python train.py --head_dim=64 --vocab_size=1024 --norm_eps=1e-06 --max_grad_norm=1.0 --decay_shape="linear"
Each number is 128 + 32 x the weight over its row's rms, rounded and kept within 0 to 255. Layers, rows and columns count from 0. Numbers have three digits each. The size before them is the row's rms in percent of the matrix's.

# layer 4 MLP down (transposed), 320x128, rms 0.217, rows 150-183, columns 0-63
107:173142150125135149193124119143170166158141175111151176157113122153176131134082055065122097110066111147125134107124129145124083103152137056120096148149100099114052124160118149129184078166184149
094:101104123097093062100151130150075088131132151130103184114144137191082096104110144152127120162105132097055146112116105149129121124115180146134146160166086125101108073082167153166131152165072187
103:102185138102193142156144117098118132191124095118134159145148129097217148075144184090125111173199135171079159140086134150109119151162072098106139149135123094120130150107081179106129134129119131
095:161101151147145096091165090092119111153131078151167115109192107142175159082118111132139149121108139142099082142161126109128125162135213143122129156133139070125156200160101125088142123096136185
098:191165096081130121093148114076124131183119136184099140137178153171183178135106110129178144086119099105075073108158164113096089115138173140141122069167102113170134133169095111070102144132170137
101:125145149103091098149075152159128115161160146084072149135110132134113176143123137170153123130118098090161153156158139151060193120096134175137140091151128124122169112132160121106142121166152160
105:096151148097143112094100128150214126145023108106070094111156117125114135178155089135112120122156194127124143106110117216099131160088159170136093112140069140139100077115164116088157175115139165
108:205186137141137138173157094122159162192152149144127162207115119190124227115113146068183143081137139131118136100132082149120069191175137121151093143132151079138108184137174120123181150138159118
098:164122073088081179129146049139078167079112124143102071094142106146148144121119056181111179096098109119176162131101134061169145122137058149097143143153179140106089198056107113138123102105148116
095:163105170150184122118204064130182118102098158175136108152113136105164096121112159175151148168094167101109115149136129139134087172133132190096073104142071104100139188151085128145146161169078151
103:051094171193104119178143148163147122147120079153115143103153097156148134113092091132136183117135164149101202180183165138088122163155060114158155098195148172169147094115130153128120140176110139
091:133152100141151138161190074129117181149209146195118079171111141131124147152127163116135154134105110118157148185134142148093091130130112150149123160106135109112158071097147108128142160120158165
097:099111148098176100161079174157166133115066203106145198123175092117155170095137105064120152095114147164140163112151160083151122099127113104143055159107173169148119128199084119093119093146119174
096:137118105095106183131138064088157122125064140105146080133118093155151093125172120122166130191154142136092106124088115106135114094043134149148126175083176152065151116050130159072160122193156078
102:162138071077132188150125177173110108129104121096155122105166147110096112127082133119091125163091150115139103124121134148140154148165151111087167125117127147146068100127165068094084116172125147
093:134126076117190094194164178186099135158146127091116121096162105140183127138154105143189212159123130102079118143084122112176125074099137163125178056136127123139126146105121121079120118136112220
092:095135128106125097141124111090146131147142126131149134138160168086080097050099065165147126119173085163131124066106191155189113150122041125109085150140113170161149113096138085116112132138120074
073:164071106072098094166102242090086077152146103150201181110120092114115118183185080094141138100138123138144122122164185175148127102126197124093109088143179124148081104105114115035124111128102123
094:116066161148119125120092133058129120157174146123125089095131127107138117161185136160188151137098115162192090109139174173171145127105182156127125118170156143111096154147082171115157133166114102
111:076152147112100118163119175092135137120147147131104069139088131094137190064147104148180123153137148125104148145109146071120091149152126075138151099077195163138091108085117104140153172137148155
100:145087091105119142090119155104093091084157114116124064129157076104123094165135134069143157086108077080125120129096127150135180188113152115174133134098178091087094148160155088164193107148131160
098:077189144161131103068149107175151114192149110165112141156166095157127106136141126137145073116138147157178133160113139161100097150127115132132137155130180119132096117137122099172162150137115128
100:096156144067188107134084107127164155124127136173139126192090174117091130085109113076099051145099141145116116095139139135118133171082104109150088142107115189089153106150167097118100149137124126
105:170129092190155122127164165127161087149077113075120177166108116180090122094110142108102126002152165133133191098142071139142151091133123101120102152096119122164062093131121139155159074106134091
104:130173156084114138161117080101081125117146142117158206105112125175135118093132182047097072109112153096146109136149122132116147119162122076112151126142108131135148119158127176150116105096077160
096:078118102112123152143171130092129075129147134101113136122121137179173066079154085098206042121113139067134143169124169144090139196041127116131051114093192140194130094129094152161127125126077168
098:129163077117165145144154161179077112179165208135124124101147148134092134090165130169185125147152167105104162141087112101125158116149132120070171125102128159134181172113071157164102169209145150
107:087126198075092136115187134199127123192126129138107098151129142119135163143113152184137150121138155117100159150109140145137114103149128171157082092132142087186091076108146090103130172095022151
099:132103086105106133134138089107115120104160088129096120111086118104152133165127123157140130154107097092176064166147120031148095127194165127097120151157118085147112173095143143093160131151118164
099:182107141147160069158154143092217104114118126118121166166130138138183124140149096050102146202106088192145101150156113114163083228109120115157157116163124180159106103101124165112135142168103085
103:135127128150130110083134152082110134173095147119091158139128092118113149099064092150163162097136111139099080139140135139079117174232168203192161146133134155180138104147107133131113164170085074
104:149100110144161045079122153108116082137140157069104106078108164188101119145157146143137146151108177151123128094151125120092114103066137131112100099128111124190154125118067129108102165080180105
096:113086092118130165144147123144157089089127121146146095118085117135151184136163173094188071148076109136070106142112136158167134135068125044140160115147099130148113134167131111124164111172175147
105:096096200144149125176076099144132153099166090131108076111133110130097132168115101149096131091078117159111074111126145100061051056131089159168145135138138176116172146130114172160178148198122170
# layer 4 MLP gate, 320x128, rms 0.245, rows 151-183, columns 0-63
086:106100198141110116165107085124111130090096151131141083113123083149175159146155082130155152126150164081133101101068098134101130112098075146111185121132120112151192121130207084079078149066117090
103:145165159132185201127121091123132128115127132099162051114158188123141129126131149146107122152155118171110115133100120158102149173204133110175092177064158151129136129136064120128147124128134097
098:129157100136163178095151162130099176163153076099102133149153105147112118068180136120166134164141109079117098052119123169136131116119079123090182147122109116113169126108136179152123159117104152
083:183231100078144136129147109161172108110133129106164126082101151106177120078153170105138134117135089134170140166063166119149129113158151120114128154107116081144170163085050131093077113171132154
089:103155146099074097190144109123112106145137067120149141043110118171105162130079192151188139110076073156100181143098110061107125078105124177126138121167122113075155155152102124138093108115118162
109:133101125100080105149122114195151116153139141113062087202103160123117159158124122145171136182141142113106113057097126135138092142164121168087166170099101179110176167149123083100188128103183124
085:110111118103116169161154105102123158206163169086167107173099119096122111111116103101142094150121100115153104205082142130126136158177127148117162140144093094101125075091148149138118136153102104
109:163108126136176139178129177123170130088070137114124199113123131146139106124093143124179120140118112118140101144155094116064156122126146128115130141098143117110131156094155129123128127185162088
090:093135139173109107118126080129111128104124168101095157121152143139129193149135142163098135194172083083125112071144157114091161121058110123091131087095056078066115124107163117078120152141092168
100:122157124105109153152117170148069142122141146148178110150116089090102132117132140140127063136118163140107111063126087072195130122137108123098118115121124143069093154103124107073173075136145088
090:112133185078076094075071122142080164162123152094129157130150105148122200103111127162130142174163139124163111092196139141134149116103134157180162150174153171125189081119185143070131107140130161
097:155110126135120194092078128151143080137120105109037091133121100128126167104156118137152143123203159085118075058043124138208206190134151138131166170146073094166122109133107102144102092177097148
088:150178166167157099124136122163138123168124242108145120132173093141141130191170069098143101162090132162146127155140147080115111147205083117146117114087160175169132146108205156171084125163153127
094:070141173086137095141118087138137181146098152080091102101073110132132077135133143127146138115158137123126121161141140097099219117154126141166101087094183073178111208087140163104107142155159173
113:081097116131158093137087144148147095111142079085172099114120201054111128144172127133181168151154122105071116103109193177101135077091107164140179099156122091093181082128124108114107131175108156
090:117086127074103097125126131163074094145149118137134148126101138141057198127089127136146075141142161059096133134137174031213186147115090105065100184109123150163136131101106134090149116131093130
063:130134144127145121116164138150082134149141148123191150103159136083149148092135122173129177121103122156153117069047218133171111092061129132151136164121126128184127147132134079124151135141126061
110:135133134049112175159110071103102066070128134162193145119092074110161149164166106116135101082142114162113146133149111125092134088120150157105131156151143075117084135101096122165113109164122061
112:147124166052155086118139081129114103081131125118092127177063107161166155121118127219129082176184184146123111121136107106130122161136095118141161169134132071161134128135173108122182162132146127
099:136158122113074117115125096161172173088082167132178131091093137104074144118126125127109101124142141126131134144112067144152178135140139082097114155197079154120137122134148111132155145127139136
097:153135174115137106160143115107106103163113116158147134137079113120125169124105103202136171127143172105151069135111106161140082146163166119161180126103131130165074136120101069030123128108141103
104:114123152120091136111120121126087126096115175168093167118125143118141128010144159146097130107155133148090155074124071131112116116129129107124087140120095183194098057140139108100062128096139114
101:146110095139137100166080115148079103144197154175106130085105144112119137114166116111165150148092079195096143119188132089156075067148145152132162146135093133111142113094092062125122192108105098
104:105098179108137143120072148149084125097136118173094045094106106106087136117126162109102179101131177163094082151125136118075102141110098104094077140094084149144115150108111108116121101164186143
102:113117115158057135111103118157123145159115115164073066103160204166128160119136178089118137084163135150109163116084156144133114182160171134075169140125136138095092140152126145181064121160162105
099:154144077130108168110096167167069098143105169139089121111147158110101106100141141165143109134145107131080102050139154097116041126168113150110125103141137164148127113062168083208129197177122170
102:127111172178112081153100180166112123144144088144141140176079095104078125085176111104104107099164123129144102207115137123073075143151162080078116106082143095093149180132143133202136103162139095
103:197103126154141128117099149144119101148076095124064041121122116170115112155124138163107204152186131074106091070100150138103156028179106059147164187115066172088104094110131116066169110121109115
106:138141077157146081084110142130136146113107167186165125061138158111225091164145146148077163062142104141156161135125047091107138084153144107194131105127111127118129089140056097079124111177158141
098:102161101147079065128160128106106191149125158131142138166159206096143114108104146055148143069190113146087120093178121129131143141141186102100114139155139130135118083213090091148154116090140109
107:110098103201175110090097183140141099156125163100137098126144189168173055084116108110125170118114143119129159094138113163115147108113130113109099114100132147160152097132139146100174201157141080
088:097117160134120130139123148107084170170174179095160130104084168074169095182108146110147162125132172126111081158131110116129083106208170159140131143186117131100089133107086084129125082146113102
090:129188156060082147157121145159108106121069109124136123143116135162076111122131139127127128131146125090155158185160104108169136151115075172085108085136127128108147088103109188194100141100096129
# layer 4 MLP up, 320x128, rms 0.241, rows 151-183, columns 0-63
096:060138137123165164112117120124108143102149154136149120157132099112121137123112103127158135151098107102076134085193098113122136134167148120100189140177144171139144020047107111104114125148138107
109:111163102112133128168175115107083079099187122105103137142122115131165124092162053151117139132112101096113179116129179121156067087076164135179173113088118125150159118109131185121080214161141169
094:103132149108136193156129073099171092132112094170136136103160148135126092110114105091149112113187184116080119070153155116130156112119139162106183220155189155130140090162154183111099091116100199
092:099124156097125106104159172073169080086089125119111098111133087083109163106093118081158135108097176170103120135150141132155141177089146155156101133203121137122108182116091127103136124144024128
100:084151138192135118144159118153112138132127114144064081156132168143109083081130123198136090089140118148166082135122115155098077183154087073152127146116126117103159146154153136116161108151163071
108:134141144107112111159194165079085156082144110095151115143119087071120108127102058150048151070126089128105106120148117088054148100033170124182121105097146121081090113117138096186100084143104094
096:125116222095105094064131125134125065166154111171080089093121127134140148123112137151056131079118110118143140186132093121140051098123097144101159084111114184136179189125131152176123244165113113
097:130063180124146117119076184146137142161090103107112205097128088140149116076113126128123136119094121127160147092076070167060137115133091100068159155104095069129127147154099096125174145169135163
083:106090116139119090114124075123094092071147109166101138175121121135143162135180175169087137175136111113122106105151136181057155169078097136123159129090073101102144123174192126138165152119131158
097:123074105103128146155145152139124136139148075091096121082133204120162101146164126173138093142123155141093145076163181122146146142179107147093110088094145113074119147108140107100129175146133182
090:138176137129071140093087139135048168175144132107129139146111121091132168091105099164132141138145111050123082050174102173113093127101117078139156154147168113159121127114159181075086140133125097
094:118090179160177163164137151147156143063173098163139131116083186143131094125138115152163131142177149140119095116133143115108155124124152107112122174125181136111181116121105098172058184125146139
089:120138097136094108174121123102134112103086079070207154171105169076135113077120170114128110088238156162179112128113133143151179138116118177071154168125090183173146093128119155108176145134059117
099:162154130193149136081134115074141150083104086095148161156163104152118123109100126125143180142176132096127120131144086186148114127045104102115116145135134147110171160132063090100188116096119115
107:214183136119094142144130058147094141160131086129077146181131107146084080102151102214071073135150157118154133155150163118164148137174103061148111134106131121166104127117142140154142132084131127
096:128144099133172181098090138084151171124095057119125156095142164176159093138162092081089103084158116156145145130131074139124130174148177148154162092173111092133093129144111121131110141154125167
056:140092114115108047127119126152174111104104140106089144108189160072117181127065166153111104160111209139102099157130209154100137130092116120186065092147195091108153073120120133120174112136163144
090:144121179092096184172152146126116158149151111121111084120124089138134115139106147133083094146082152123098170122044120117097134151130119171160129089134177125111123115069111140207109077138094150
115:124120174129158176086157098158159137161119089120120169138143119105110132156144175201044110186132170074119175164143108185106144166161166109132121132123138148140126120123099123098044096165113093
091:157099042164154161114104101088122106170169146088117152237158156097135098152129115121107152136155111157165091134113155150074122131127128116102112126170078108093099124176142129152108070128120161
109:141191120159151180137108163111116107127155120056106103089095166102126111168038139106130153149109169117082103153128179128118162056171152159090168150109038199125132154104102074145103139069101088
109:181162151154094126137155150128116129154095148104183118136133107156131128167160095134147159186158105109151067203092182140172128107125167074158181136159064136149127200169116122121207143189148108
108:125082175091155114148096138090107140114117139147113138129091149093107126161132138174127080187043113118105056085089168077124110193117123193161170088139107158115166148086103097127117221129158136
103:110086187106148117166021192124138151179193107098073136148122148103106126109170102116112123161145125059114148049112119086154107145130214124145135135125070078124133161177123137082153131088120150
098:166134098126130080106128141054123116133171124119144130127100106105107082183107114138182129091112157142127113167178137154156103108058147137112094117220106097137205174141133188096166153165126120
111:079144141098204121132174140160101141157128134171118098139133110128163117158121096134103131072186108144162109136166109123092158106102172108112124121089133097152134129090098084129166129093158184
094:080112063134080127138098179127091123095103103114118159121083174095175157155096111185122131080114138124111136162211135095150112110140084132131120125146118123164163127107096155152141127136132129
105:120176120177161085178095205110118164106150039121174115120156178142140143131092152161166091151175146164144178115121177163081152119101069145151134086155134089092144136080193085133142115152090144
100:136161152175155190108149148090093074111146096141158134112165106091127153198120072128083206146073127094117084144155110102132153114034123120100139062103056155113121135122125124137132096105129166
098:147125106093131147127124166138137090123097076116100128106131126117143150160160128130070159116140154086127132111061115101113131132096096114073130125099084132116161149064115137116102153172059129
110:147169138071084109167194109136071163033104129159126103178104116058124162109135089147117113072124081148103128156130134085061124126128171132138138123174119106130091157149143109163132118161129142
082:159117097110155187157135122116111044125129136113162133117185153196088144093135121086096083134197092140126133082113106208120129099107146089118130122094097070118155142129187137119131158141082085
093:123137123110136167161085094102121149141135146115116088115120098148125118163148155154124117213120098085139100143136153150165139102151119121128096158098099067078144119126132131185121126152203137